From a checkpoint of a small transformer trained on Wikipedia.
Architecture: learned positions, biases.
Each number is 500 + 25 x the weight over its row's rms, rounded and kept within 0 to 999. Layers, rows and columns count from 0. Numbers have three digits each. The size before them is the row's rms in percent of the matrix's.

# layer 5 MLP up, 1280x256, rms 0.23, rows 428-641, columns 0-63
104:502509486485518471501483517456481482427499529478522467470484471520481503481486499518510499534462493506443483504495519499485521504474481561490475515545489519536511470480499494506517493531534550
098:515493486556499520522499456515491549538498495525566518494554489538479517480519550507533496454536506472521535529562541510505510463529463491543449484478479477520507498493497504502498481495478488
088:479461472509500532469492535536527505500473480522537517494527498489520478502525475501503494524526508520463523516518478496477484467484528484522484544492489500484491526486516458484483498504483489
095:499516433489479482517489472490533462477506517509526484484497538500515534532498484495526480499461461516464500530512524488519494501486494481525494498501510537518503514474431482495534528514531484
101:470535495503479533446542498520462520539488508481496523500478479530509509521498532508506519507492531527465515504462477449519466521572532469501531477489486491567459515539533505475491469467488520
101:547472498526460496508450501467477542498529530512484485537488465472487460535546515496483518453510496556516501515508514484520488495556516527503460473512522489511484497528509485524513501501477496
101:493502497514530502455474532534465495499523529557521497525483470488490505511487498489527504486470523522438521478516515497512520535496440458484509478502546520465503496492528498486487525560519510
095:509506536513512504509470500548512505509495469530508511476461545506532474485518490515551493479525528499448512494467500481529540540531471482516467492510544510514464519452535491514496487499533473
100:535501503485457454551524497516508467535479540543546467469497498487499463506518550498489521487495528531495480490476500518528463500528533492526481509491498432482512465485476484483489514459531494
116:489485548518449494513523470532519518502466487481554534495503513549509474507485502486492524521497471491460454502501478471468536527499513498522471460518495513549516451505492475483503485510482501
095:542467524494550512481544503497480463502515475510538509543502501521539572539497470488528506509508527512493461480514472484500478494485471506498505492513548464482435472519512511483478461489530479
112:513531524530548501514503497478516499504535499473515508487503520498518475522488498432465508468480490489508460563496476480540508472506466457518469493523490461532478526511536513515506515457534451
098:527473510489472484524541517494541493465517496492502494503461441478504510504459482496479498460503499466495476500525503465508523490559509508490469522440502517510486464503498522491508477526496460
107:538528479483522499534435482491482547530537536530494476507505505524501476526533518507475479448518483538464519489545505504491506478513479506532482512532494509480530508503539496496494472540495498
122:534526536478450500514513520488465475506485453522469523503488514506483474500462536528477500502503526490502530547504528478472476468468564492521536470523468517425510487437513501533494527505480484
110:505509517517532519484503492481450518440513548492486512527539438519507504505510525498501475508489470507517485491494479499519464530485522476485500515457555518514511449498504506520494536513498538
099:426547460536517487525495549505478507465514533501514446479498503496516484473530496531567453509479485443463516471506489504526488543495471456534520509482486479477521543500499530523519499532524497
103:471530490499508520527469486513509524505503497504516471448521506469504497491495502534510514491460462451470489551508509462480496512475511523528543499496484487524515455481464547497573490481497507
110:530516549539465488499482531515463526514516489485511520448506489518510541500487548500512523509476499512512554482478484484517490488494541478527521515498462536490503522521488486536502546466509469
100:544497473514503473495509521456468513518526506453535455488446497494477459442513549472492521518480491502524472508481519496527507444505484516498495501535479533537515499510454492546520465517524496
095:532448504480524498509492471499506477544513478525542442530505518543540504485496490514438470463523473471484496553491502484505475519517488511520466460531475498452475493507494462545543484476495516
112:481462529479503495482475506516541532484481488441526491502457494521488425494500478497517536519514480477465434489502463486468483507506551509530481499455543511509480512502465436498500489474520505
105:535492519484493476454473520527508505496485526509505514456509491516519483522484453472481518453491484524481472479496535507514496456494454513515486469522539474436518529527503495526453529482505492
102:508498488483519456538474513468524497478490500521522486472476478491497530460502515496517497520472538496531525492475478493498505519497453462514490478492490495519567493487532517497521487484493491
112:509515505489492542476457480474505488507486499489506485496545478495472466522518567493491485502495521544488488493510471497511525475505488514466479505492503477489527495482474482522488515500468504
098:464459487508487493460507507495475526517487498491537519473511493529543506499532477525483563483496514504504442503491512494513471480487471496541512458509524540476506519496463492484472496486523506
109:477500504540518510490464459499486476481514526529503540479495502480488486486517514513478522516479515493530432488505517528491489514485558511523521518531496500533477554486503522472514503521496505
105:477543497511508533534470508471491525469521516506517490475473515471473462484504486474510532504486505497529476500525513511496464512503530506519506479533526480489548503529490518468516489470466528
107:465509519485479505506481462486485513530506499505524476479536489506527514495525511481477521517511452557439483479463511539478476470462510533547477487499498541466510525480513542523522502485523504
093:512484534483509520540503513492514469512533523487517501530546485466499510495490487452471512472507530508446455506506538500558516506555501483461525492509487570500501518521498471453489484516515517
096:496516489532536488526534484484460547515447523503437518522469475490513516478515496522467488464522510517505527470543569530499500504476503499446491503492483524509490485494542503536507534487491494
088:453529475508479483519516491476509508490501473467517456520496508511468501490516485480541533525520528553498483452501501529537459505475488481488475497504524510531562493482548531524474521445486522
101:480486534485532503453470501477478536522475483536496502485466457529522483474455517511533475516455533514478543487541477481496457492462475512491494502460494522564437505491497433492482547506445518
099:523525526488509523515547491488465476478513525507498534442519483476492500500489511486490533466462481489503485516511552515532539523488515525486548526479472466516487506511525543553514496477485497
099:477515508515473521482477510524498482536512535483534510514466459494495496502523536518510494471530524505499463488525457535552477460540456513523537478542518521491484502487512528507502505455482491
097:538533468515457488504517506518482471490488515479475473512534510490547530536513511488454479520531504505478454483481511516480483484530502486520566462524473477482519492529522516476511470521472517
100:473515473492466491523473483514523537470506545529521488485516517492481499485520483515483535528528542479502518520505500476439514498478497518511518493518561476479445503495526465531464468532495538
098:539536523499466529528483450549493521533477525503488464514487512552458517492506486482509532486475479504432481447524465513512503508479487477526507503522544555507490477552502503513521507491491513
100:482496514498535499488500498508505554510471505529553489481520521515506471532485558483533506503509522518501514538493521490531499512507480425516506494437550476523496447461502517502481557498500493
092:507536522488482479495480465480490512485509514477495476476476483505514503510537558499520500502514499456491502472525527534473517524515470465487534498519504524522489491461509474492495458500463496
099:536459511476510456473468513446518524510503485486497487505471488480508524483492494490475512460463460505498563492533522503537506429505466527538436482551539457499490489475502480533511475531488491
106:508473505495494526528536464550493519446493509522461481545475478549463497533493452458550489496529487498465489479493517484517507500521549506505528511518468473500509510557489481494509516474492518
100:485536467475536495468500530529516488482479478541486475464477488527474510504562487521559489489524504508496476535509454501504524484464509464524491520487530520512490506509489516495490481521523528
093:473479472474499488510496524495519520480497523549508506515477457490499512556490473508502504513534526537490475488465538537495497525516468467500486513519527532478484493544521465551473538512467483
102:510514561494456485532474484534532491494516513454504519508493438478539515516487538430552542500501528477479471520520506490473510529523515526496541519522476519490517538510481498517456439493479485
099:504458532543447468526440478479507431544532507528517497513509482513506501475519456525543515532484520474514505448533489508449499472495502480496484491467488517490530501488472490499527537501502496
087:512515518514454478512463470514491480521550491508510532482527504489489468498468544489486491463477534538489483475558499536499492518523457496513503596527478501523499507514499520533495431515502475
087:507564460492449495491477471451501530518494512513502545499479453544483484540467504485520513526498532462494470518476503494522490515503514483476502542525509506478495521478496473489483494512483512
103:513461493529538464538486482543491495514494514536473520498484476512502571481471501556511483511530523505465540443534498478501487532518525450495484501497502534511525474502519438485494537528527493
099:515487470507498475518538549434470497487500517538493484509468491545522498534495465508526481513526547479491491515484505452446482465504517482543503495463504534526470487501516482516477468492472501
103:500491526540475523467521483542532458487491497476478518488509484510517480477505548478513504499504511493461526508441525500508509520512466466495528511524515506503506463472473464497515528487503513
093:496493493517471507511513508516503516524550476497501529501559495522502499537497520486491512508467542493498462506493509474490504506503463538501471503501477481469542526469503491510476502490533481
101:514508434484564495500506529516450519482520487501475483493501502477491525528488532520488487485520513506487495469503515463492517516538450459496487525417485527519466481470480488532504526459504517
093:520507511495525522489471529526500520519490489515497447515472469517493526563498499504491487481461533516467497491509480462492485511490459532526527543478519557496516508493477525494493522543520459
108:461491455458476510502490505547509497501466483529492464550493498507537495495505479523501531543544508523492497512452515502478524477496509491493444502450512538529466524494553502520528502514480508
097:526508475456508480518506502493515512516512492518511513503455464490572491479480518465481468476512489477512522469494468486489465500502425478479484515501538482482472529500490523485468499516486518
098:439506472492515502520495431520490477503469451473496486458487461508482481533519469509476492554510531529513513491491466526456496504487496507545517518530549526488514527505478485499501497487495473
107:496482509499519481488439507458553544542486498490495472468473462495480504445497497495509465483464501515497479453485477531470504533484456542460507513517474522503550535498480483509473525505474465
102:483497488547506552479494509504511498532502505479503541491520539470506521475494507489491526532481465527472496490505513499503519512522527477460470520509515472499547467497492482528510494532535485
096:511517519483517471492532503476515485528511495470517513542539443485504498507496484460502490501471492477465520478492522518520505513493466529484524508522497508484527504494524495416476508471522468
092:512485475495464508538462465474512529534492453485502511535536480522532492531452518519498504481529502462507469499527488494529500496464500514487466488466503491463520449506507481477537504554477506
101:520515485497518518507482491512535483499496509515522516495497474492553480533515476486509473499474510512485495491507513522507539495492527465551481467503465498484519483518500515509523521512522549
094:507514541485424477528482487519474488524537519520523511525494460518498511531450507499525474469504489457520486470513537474512484523493513485515500535493512552509482536500521467504466450520477537
096:502472481501498484473516465505463543534452487482489510486470490523501465550496519474497472462494527520503430476479485478479492548516485492501474520566462545500518447552491479516563561484504510
086:468508525463461475507515478469560542501495478490500497463462539485519505472540456504470496520439511515536490462550492541484472478483521443535496465476494518497515496503513494518517497510489476
096:476519523491495504473479528470451521488492512527509476515511491510514525499498491502483542498518553506545510507561504468514491473523476495487476491496452512508431504477478468558484524496540471
102:449508479517487505496518497504514468529497549458507499485485485493554495537504509522531518457491502491471471491530493509470470532489496521466495525538555536543571502543503515467487492469519506
109:492466477549488507472507470557500511505502478504514464485533481474517506491510535460514531492512490487438464505524461507471496507523508506506476506511519522507511457509547506516506527530493505
094:540535515515525474497528449486486492537474474505543490519514527507505475495438464522508477545512492523491501481531515501504455496475457500528557517505493505504508428500535497479500501485462500
089:455514498481522528510516510496486503503522536488479507474504499509487438541527497509474464461489510486499490516498509526511470511482481479504470508552492569513566517477523531482531510505502479
106:513496511496535492488518471508508471500496503513480469481521505527496492530491525479498480503489510473497517493513470540517518525523476538552466532497486479511464478514496466501494504481497526
096:502483506503478455524492503496537531497453507485536508460508483494482492491490546477485510485521515538487485494501534495445502521517443527525484511479490520462550458455511532479488497478509527
087:517492497493496509509458498498519473488493511484489512511501522474494472492481545502509473507525484514482519538518491534500518530487511461513529489474508528506579450489474513514487500515518506
113:486552510499551524468500503491530495498493478476478497485509481493491495510501498453524509496549487491494483510552469540518526488477487489554501520495461500495527501522470542496518447485517447
095:516514517484462532499538548526521497447508477468520465485500491496467490553485490525501518473548493497503476467511496491457523506475516480459514540524503528472457485468522516487484495514516527
100:459492539504546499514492478547520542530533473531495504506501457474535474518479444491486476458486522473482476509529471496528515487477490487500481524496456547495531469474511506511452532498466478
099:530499510510566502521517534534502489469492506489505513505520492481499478494509528513463507472518482518479496447485516527491512459506459495534512496503460529503508486477517520489509512485453457
090:485517512510500471475501565514505451503494502483479492505473496499494497461562502475488515496495515488474530497478455511498513527494513529533499496449517511558504487489475439515479463515526442
097:560521488499471512498521527491497455526495493504486484466516529560474489526500493538477475570489478485496495518446459484530510524505508506507519513473485509485524514491500504524495499507458510
099:466490523516462499498508514468505500492509518501499455542501512517486492486480459501506449515471499519532519517512482521464458461499506492538489523481485523478467480526534497509479509546564488
107:496500513490439514511472495511521562504478523495519507463513460504486511526459559492478444506454514525483471493559502509492509473526540494537512501511512539498516472492524492473515534504447497
112:520503495580502510484476503496516442526487479497495468502568498484468496459518506530491486523479534537467513473470494492518483516508516498496531516513507444550534500448478482448528513484502490
103:534531508552509525516517508521513513522550473503485484504514513501471445449507520521498516474499487516493509491509487468487513515515457399495486504507468527544485485494488529479501506510473512
114:544467497499541461536500487499476533482470522492525504475520475464477466502469511478474458510448511511502476520552514505477509523495500479510506491490522534510537499488543511493492454513513452
098:465516468491495520449458495494457507505508514491546502456496474491560560469475510452518473516511448516506473480539505532495516507558511498541473501505518507487526473457567516462493508497533450
097:522443518476507490506504431545499524501511458469523481476520494508496527499501551497469486503486480492479512510556457501470509531560459449477503460504476548514465539473482515517522497523485504
097:468501519531517466505497549490517494494468449519461471515495485510508509504488483508542511540495552493487496511526492531481462479500516484523495508492490424545559510518507485504504517484513504
097:543458505467514492520483463467535517516494543543496528490491500553456460547506510458500511490504541494503515497493497517505505460507496495473477537533502514513481497517504507509554480496508562
117:552524502521474534507476517486463507521501472493492457554498474459508491459528491491477485500484477530494485505527500493495513452500471480526489469497482513455464505500491519517485510505480487
111:457482487522506541448490488537496546531481515512524530511498522491507504495490495488470553461517477513494494489548527497491536503498492550531498411504515477529477468541500472465506489545496508
105:493494488509483510490532515506483568487525481559534537511467481489502519530507505502483487495486537509534452484502503470507496503517485496514508498519501484462507532527544493506524514514521497
122:568476516521496565489497476549502517535496458508474457532525524485435463520464456477510501506525544562516465511480494474501476507491469481532502485508535517485464531500544536485530476495525475
100:514480504504478506482455544462513567445487500478494489509493495489538492483540518476510534492530521480478538475509491526467480559501504499451478527522518484516484495499508514522511544464509470
115:493520510491474509485520497516516498464505500511486508479491527526546530521508533460482540532510511506486557505511531550484468521476488511495523469463460462518511478460512472488510503467451535
101:508486514461467489527474497481545519497554531490498520567471511491495493551546500509505473509518503517494530479521494508475501502464524513533527499489436511518463483544530507479504540485489525
095:482461454552445505497522503480548516484487530486505501523501508472446512528485498508484498497508478501490461516490510518531496527505516507502462503476514516510458517494487525478464545486488523
103:441492506510464493527542529487436517463530549523519488523497510489514530551469525539524556460493520486492474468512522482517543493498505504507467521524470592505513548494537455489497527513508512
101:498503504524512509496479481486490502514539490481499471496531484512508437503453511490498521553504513517496480497502462496533485511490490478492515450570526497522493468516523485489525512463463543
095:501491455519465532489506516538520492474532478488573475480465482508518492521517511515465540523521512478466521476514474482522526507551485522483466538515477517465465512515526461558482485485461442
105:508489508495520510496503489505527464535505482483544465506443471466535502526435536479503500552481515481493453485516477507554526544522457557560465517490482502533501517512533502509489498517496558
109:502523495512497453492502442536520503491517482480456517507545495489491488468510550476489482491495539505509475543515485550472496479475470497536498475543451498517507521499502499526491537527507525
105:495462490489493494514491507501492515492492486531497480517518458472529463505433497483481508461472509515505507499511483452531554516462485484528462499493435508461515553478475553477534525494484466
103:514492477517503545486516513497489476543548487474531486461473460468486502497442484499504501483461556512510473532533522496499511482475484514466529536502481496460490473527536508461531539477469465
091:511510451522476500513532472448506482517500519500472491465497499526525541527526505473509497502451515498507474497485482501496520558500415539484534510502496463528452514457492540482496505528515537
093:510506496499555486516550504520482518497470498437511534462523491551486523525503494509549487486517494503497490498482413519486495507534497484523539517545486514477479466498486490480532519518481523
121:521529497493591479511481483519495468517497494532483484470501498521506483498513509515509541484516491477471479538522520542522479504503525523509489479486496498555453539526513493493528474454502461
097:518516505496533519528501513512500510503509468489527482461487461522497477476493471513502463499517510488458504494520500466529494543508483505476499508468510524545506496517517501515493520472456502
095:514507476480471501536507491461471523466468472517470479542493536510493489501509481485519476506498493535469488483497515461537496476523525467466489506500442492473480543517488472511484468488522507
093:459504446526510489472470514499478500465507488536465479471514473474461480534525520493540469538508490467500443507544505496520519448501504485492525492522487513506545456520515499532495515493534509
094:491524484513461545485510509463502467506532470458463536485531509531499537475515488539486508505484544486480507491509510469512487472493516487517526509497497538462509500486511477492503544539495488
091:496556523555448475507481459459524525508470476513478490474482458459514483477497508498515468513540486582469469482510443511508476513490479508512496478540471528531451523520546487513543502512496503
102:486501545521480463492469529475480541496484495509507516507496454518530451514524501505504492470499488495467487474548495484503497533527491528510481508524552511495516502506518523483515487498500486
120:475506490532470467501501500498517501500493526499522483486531480536530457494480537489537526499495505516478513435523469456493486494498489507479510503496526530455504504537501487524481546533519522
094:484467505517493509511418466499497470505500496474557543505483506507483534538485538541502523477528511515512551517496495503494501486491472523488522484490478511491505504475503511495521478506491467
094:527483498492502486536492475455518500553514471442487518480487505456512512445507517501483517513487474491470481475459499504528527463510485508489495493527556467487487528510465523507542527493492538
105:478534487477498497498492513504491527514505534556511458551516477506498489526484467485509494484546477502480495500568534494493539542464482525501506525505531521516497458528525502485526491496471470
099:485494540499475458521513481541499502477489456474516469518514515487475466478528515532485492493522527491504539493494488523501541531500491497517519496490492499481473508486490537485516496509519436
099:531412498482456511485473529503513434509517481474475517507475504518506463548528549477533515485519486518515463539572466490447512533513507495516509531499468512484522498495506505508519506487490483
097:488520532518499466510541539480512524502488534499518489494533499470488464507508482476544536505495489467482499461474483501483514519541483499506489500517534526495451540572465455533492514522515480
093:483520506531490480559488483550525492503496539523485464554461503518473496480479443438505488499512476485549449508487490532507496531526505485502490525490543517483511500559517489511513469474511539
100:508528470518496493491487464497496517474481493512485503480523474476477512496499479468468534500497507531490509499481516493532527521549513458483497492547508489509476538547517427515534538519439498
089:465462542535482476474506513505527440547506507448506496473516483494534451477527512475514495457489494495506540491488484555533493507478515485487512507492470503496509541443509505507483514497471548
098:465505549532481479548503465496513507496502505524499556491498457509469507495535475488483478506536471455516494498507493498476505512522505483517519489522497462541542488515501493507499503486456478
100:521475462474455543483468438486479489529490491470503482480488494449472480527475512492450539468494535544514475440453495513480463515505443523502489493487511536531536488514510516506531464521456550
104:505460495440487536491448479487451507525526516478485502506492479474496522497484410520500507499490495530494493466540497529493484531492492501502490486486493550464488471462504510546497528492519510
110:515477500491517482520494498491532463463499544491476516492524534496523478486459506468493500535537481506486516541520541527481502468532460499499467500551503501485463486530525526478495506476506502
099:518513522501476493484501562507526464504510521488466524520486495506481523458515489497457496496471536537526501550515477505494511538468488504487464468532530438456470547510491515465483484460518468
100:537497473501514527517494509502486457542489506453507476506492482545511493475464465495533508499485492480493490534460500492461490571521498543505507511502465519495503438499488546495515495515499490
098:485476490517483502497517507487509508450478486509505472439504464503500498501501511497523567483514483531519460484565476501512485535490510542501488509490470488515529516510513479514509539532535518
094:490520500495461521521518513468489478494467504489513526486478490497460500473544508487516477493517492478515509522509470502506506494492486507523512567489506517471499479527493498513530486491496534
088:461499500472490493532533462488509512481512518514499516461454450526526515490504493479500479461465484509474496522485525492547502515539500489487473526497482466495474463474531524541477468538493490
107:524549485533521493491495545505487471466468518529547499484501490493517486473540548510512535509516515549487486491471513481508497469473483509481476521489533535467528468474490505513460478506462463
101:498492521525507504488495504497490543545502513507523519456503478510493442480475495482474567473515506483466491482452491423531518507507498522473513468504508568496526421529479503486510480465513499
096:469511515492488513459572527496501479504490503518514509504498463518550491495504531488511507463517498522478487480506535571539498474484466456492484500478509488495532460507460484506519518537470501
094:528503485521544533525511500519507459503460522503506486519460476493490487504558496512462534465525436523476525476514513492485529501485472511479477487522511533464530527463493500507514509521483463
106:490481495533510508500485529526490496507544503543500512503501480529525476507492535503461523515540513542541482505497522457474517489491487480489479488521494516513457520499519538462481518473467525
100:513523469464495505495516496483503496493536539468464481496521474512480470506441486505494509442481445507484484517529511561482530483525485468470499500481502533537498483506508510538510457458517462
106:561485445500453457528492526490482565489460495540503497504528455524523539515504518502491508484504518508454502478514513467463524483479493515495469485462520477446535523532528500508531493555481484
125:497495538501487508452504538526531457478477500516517503498514552503535499505531525508518503509501506508496512522467512517555525532510537516524487500536505464513461466527491473486495494513524501
097:508518497522518533513539500478500469493468453506522525498537596483481532475491492493514507517469495453522520491532496509496498472478531512535485485495483494437483486464494490496537552477502470
103:541510507476485484456500486502512484477549465500495490522511474495511489549504482506504534499490542551486423506536523525496504490463519548515538518477498478485483477496504475493464486489497511
108:540491490491457523516456515488484517495525496524503567480504479505504528505512510499553492486526504490528514474490499477470511471463525504519518512470531518518483489477530538514520536465440515
103:497450460519518525521471500496505550483474508507538513530545501529509510547504552454501481492486516538484489531502496517501532482548476461513491501507507509525484493515538499467499503492475530
103:518503454504530499477484485488551544515443519494523489527485524519530502528499473514489504517520520543460491516516504483511480513475513493508491532495489502523477543546495514497511530510493484
089:495480513485511447526503487496474520524526539521501482531484445501461564493488521496510483475513478525458445545535502530472496452524454507516465525505487472517504501499535504488481439533496488
094:476480501499494528498512500462473494516477548473548506468524483437496490528480503506481528503522510509500475479548489553467484499524469521457516506486486479492509506525532480516556497415506475
095:522505442476520477489488475492504490523461509498508531469470443468525475498503517529502549450515576514500488451490478502483513486486507554542518502463500467563498502492507534503497521495513482
102:502501462508500525503503558493496518473485512491488505549513464492512482545470543518514504450488523474530496523517471561533484506498491481555483517483487453552560528427539484487516498448519511
104:537479476532511473487483485491502476533498484461525480513533441491499503500466507468523568495489498494457468451504471485503511511490489523546495501508506551481506466519484547498497466533532486
114:478481505530477527485536501535530456531501539453511497481544507473459486523509515495545473487535532509474509490520517536449518487493499466502549540486485483521508515508503477484496502477431515
098:483484475540521501489488479490514529497481497519477529556515517491491539561469483515496464491485498491509563520535515503466504507502487427491467499495485523527564487513510496502481512499502516
082:516471500507517473535469454495513494537469508494499465505491502506450456479511490503498497512551491471529473458468544461475524522484486472521550479522546475525482504491514485485499488454534490
096:486508488492537498523483476519481460503496512490489494523473531485484471561525444521503520481478531490520506554461499495480498451515517460504529541505501541469510516486518473499504489569484514
096:491505508555519530458422483480572505502468510482536526502516513436538511503455524497462527521489494525504479447523482525526559498530531518475474479493479489514476518530534465512493519486488506
100:537528495510490509520482523478493530479510489454491490532510505534491504515510466574474514442513537495524455489536514521489501531502514470502521506540535504493497513508503543518449445478476489
104:449491477557487477475515513466458558487466477499469459503509528496505490509528479469540530520514508530518483533468477468540452457503526468505505464529535466490491516482500455523486497516510515
112:512527506497546523521520510491524508489527480499488512505488510523531509502510488507516491530501491512482490496501478484482506498464506455488479518484521500492460484501539450498512518494508488
096:540552490489469523526510495440498458519512484482489528504471478523536477475528493503482476500501468526463498487493513522518482526504537494505468488503465508493538577525522512522501479481521557
101:495533496523508534516501532521546497509518505515450540469489498516494553508476514476490472459523521496465479508550461463444536543528502543555456485503527521511522474494503504493509481436522492
114:490497492506521472480507493548490519537507490479508504474478503486533459515539515533507513501495477505496497461475492530457490495516561473517450512511478531499513548511543533532496534494458470
097:526487522493511455518547510536483474529502518528495485530543500511539524500509504472508519476504489513508511470506545505510512531512526475500459490481499507495474489528543509465501478481532536
099:503497534467466527530505503434542462495534522522500501505489523502486472489520465545465533458487507537488494520484507453531537475493511465505521499503495517494476530523471530508500507462539490
099:514487501529502532523500516517483494518564519528454504479514521528451526487494531475508481484522512493480523519530524494445461482535463468486486507509488514540487499461482507470532484452520494
098:518497463487502526487470511456462479480478491525495555477489496516469516475511489528454471456514495546463486477490495532452507443500493482550480504456486482495471501507555488506576529551488540
094:514484548526448461468466454480517505507477473486498504508473467490490486472560524499517496500536520533449498475456500526475500502485499502537494552468541481520485497479500462503517507494471515
086:487507471523527462540434487486479530509492489496527499510505504517547534468517505493483484486495480437522506496491504512462496548471469522479467489481548557512502496506496470530501509524507519
102:469487492510489495487533547531506519524513498497526469535505499519491488498486525454499478466505494510491545494515500513479487522489482503493514509491555512491506450486492496494498471533484487
097:482508472513597516525497493476477468539500483484545524487473526504536514509472448523457482494527490430514529509486522519530471439485496497487501500518511464447509513492467518492485509470470512
107:477461504523550479498497487476493525473490517476486491474508516499501474473485491509506494519532518495525529518487485479435505476545497472541498524489463516541514534563520500547513559506468489
115:457511476491520464505493479541544504471546576522537482502488548513484516507530465523517483534490568482495496498490503485504458552497485504481521513502538501512512509489480470475554485514506496
102:513452526500526493504464492464512542549565522520505511484494492527524479514521493496519547506510545509532551497510487472495551452520493512546445455510509463518539460551536531531546512495487467
099:502474492509538503501471492502554474499515505463476509509495549520483508486521553471529496470482448494510507480575529484456477514495520499507454518518513498512492482480489479500529465500502510
099:481512539540479544510527523548495470490498502497505498472503531498484477493503540511524535506525478473502514488471509498497484481483463508492482539556524501509472464491480497520502465522464490
092:510483534509550497538550523494525524521495544507486518470490479463494493493489491510486480525503520506517541495492520517493515465517442542516486466494495530520474477498532523512508530486525462
099:532476519505488523492509501529494489550507490469514509513474453466473511522500484493490537487497544522487480444530478472549478529506527488488498504539500516472546466510504522523512513464460503
106:494488497497524499469503516509491512511494497481515466484512504505468527473529529531502472503509539497505469528506499521479519461470483514489494500490495470491504487502511519487513431531472456
089:480485439549515503533545536481502488465504508473485505520501518482468552506528490489527535525535477478525470498523506519479484490479500532448517530533484507464460511521533514467529477475470560
108:541498473489522485479479478505510512478505492508482481443523504497495474530485519479457492439537511515491473445523490506498553547560510472507459502566513487488548508530513561523522499512502470
092:482493466459516461495484471433478491461494485491461468510553495543510508477466511502440480479518495492474502497562475521515512510536463492534499514562477485510505506494472491475532556514476442
087:515521524430495476551510493463469496503486512499527463516525451511492462499470504470496478506477505525524517475513480523501509521487504498508529482545526415498496525504505468513524509464535528
099:488512501543499484494501501511511497443516492495507523502513478418505503475497524460432493524497490509524512499572510514575490498515455488526518482486502509502496513460496518457489467513471470
092:472481505507489546451471504508498530519501480501524484482535495521497501498494489519445511465433505515510497493512487544495510545539488560488485487518489498491529501483498498473537465508491487
098:504494513521499530462532556513488534534480502497487484498502462517471529525482454500497492524484435467544526466516469499532508534489490474474491488502509544486495516435510514442515498502513507
102:470484474541532518497521561511473497488437499470533481514499512492488517541512493500516485506508476522468510519513503458498516481489568464468517465499506501513551480477507487529461495477562524
109:493503514488481478478474480576519514528479476480488520493517507510498514480534444471477500501517494492513472508510547501490490519537513530505515480470532508537510534542510500492547486455495497
106:508504486511511462480525538488496513475518529540522492488545532518472490489474498498505526525484515512525498480502433463494487470477501474511491523493527510472436547472545498527540522518497483
104:499454476503513501501506527521499553490467508540531518453485514494513502487551496497551526493489544540494470532468518513487505505486534508493512510505528489473525522514504514462477483514480479
104:519512498527457505462469525496535526489531523482517505506507516515483458495512547513491453504505506491474476485464472532503510507520483454511477519550508466534563491459511482544502529519469484
099:534515492521532499513485499502513433506483523487495498522518455505468523537485489473532512494507489468496456528513518499501516522546461486502503480530470503523491500551552546500512494514479535
109:521506456493533486506506496502511544538517545520499484507508531485461456522525514464483529497503513501479525464500494520488501492489514524503517522511566502523468479495471512490499455460517511
119:476491526538489518490494499493478496508534477477506532526489486461467497470530486508499477473526436539467466467530514500480510543482488511512498429485508489508457472507453488480493454490502511
088:474491506485482519501522496477525511519503498516465500494512559502516535488505447497512492476500519518491464483503468477458519546499485497530501537477447518492510488511478513557519491500504451
102:482499525550494482528526509517488534509498529518496507506511513497547503487486493467514497482522466512488538485504546505528516503499528475489506507521452514511489525517536497487514484499486501
101:479495518517524539520530493473465513537517482524482467529510498497508515491491433462479476511471495498485538488499504489480516452480474535491481492494521520487478520503504517507450472498515483
114:483498466535522503479493496488468545515510510486516475489540487515471477526487496528517537515478524544464507487488498482495503454495537538562471491511527530506475463477473482520475481502514474
096:472485458477503483506489510512525506502475488473501552506514478459510477470496509496488485518484535503479524512517452479516551518523471505507519477500478482509527469471492520496491462484472481
107:517495494538526469516500474535488467494534491500511484505451474539498471506529509545495467528555504514504465472513492499468501502501507476507501487502521489473481500466548469455492516541479515
103:443496480511448529565478484469471480527508522513502500474476488483496525519482487452481497525532506519506479489470518524492547477533449519519478485532480508505506515509531506531483494477470492
099:463488483537580489486445473508499497513503509486480512460477504484455510497517502508519495525508512498502492508540537516521488482477499513500513508521522467485520524515533514539518504523500564
106:558488488520486472488484460521533501474528442478534497463491487497518529533517465482530534481482484496483436499613519463462518513505500487534500501523478500523524471503557451510448512487537498
098:481473503495514514512491492508482514473510471466497470534492480497473533520526496484495486492471524501514502472496498501448506479516513506452500509464521503542548484471467518518459474521486508
101:467479474437513535504491523541497472472493523485487504476490519510491486508458513483525526531502495537473473461523465527495526537503493472479493477454527539508555563527550490508525477477460470
094:480548498486490489490442515494503495498504496505514492518491515484468490474508521495478499489506525518475478489469485495526476475504522501503473492523506512495530499549540502499504545501507492
100:510487545517461503504464518504504499524481528489467505484539499512495521477502531488522490476503484483489485555508490506455494525466500487495529485506495482531523500505526513547478444499475486
100:478475496488524459507502509478482481477527484486495537465501479531530450517461499482496484483565479488465481474508520508479494544523484501469498492486492515450465541497511508482492480480485527
097:504469501494445466542477546484471526468511556532510506461476520537429516477532495508487514503521505480552463498496504497506475500564470481508473500486535517464533478514513474531480474451493485
099:460513497489505513492465525502503526520485524498490488512526477477449544499494527506485505482493501506496543532470506506528525521534523473470483528544560527504553508539531453487475514475543477
100:538482539500492520476501501501495497479492514494533482529502486495515522506514506490556470474514486533466479513531480453484553482508461482541489493577513518468505500522520519512503521506510481
092:472566556471503519472490497525473522471475494484514506513490491470492469492485525473509493518441521500483512520505483534527518487489519505456475501484495521492529525483520520500480542490528501
102:495465487488547483480502544488469487473515512501539513482508488524530539424478483477488464465540496509451501508499501484505444513481502474529483491501481505531544520491518449474498524505513500
105:491504464501558543492488520481532468487465519497502505513506504480491520526503444481463524494494454524573453526529498480504551540506480564489499503543514460535508538509508561557478506515484475
098:525519511492532479468483472482509487527523445525506553510441492488488523495494500517488474489470485496461510467508483526484466468499481502506491509478452497484542508493515506537488464504514518
091:506484485505532486465527498460516516458511494471549514454504507516494450476498516531561550469480532524530463491506478467525499481502452542511525530502480510503510495530462502522497530529529503
094:540530483514505474509495543573517534497469485527469491467472518496521498514468495533512497525508522495509519479435499449471463492514534484487528499513516510481513511509497426500490528475503540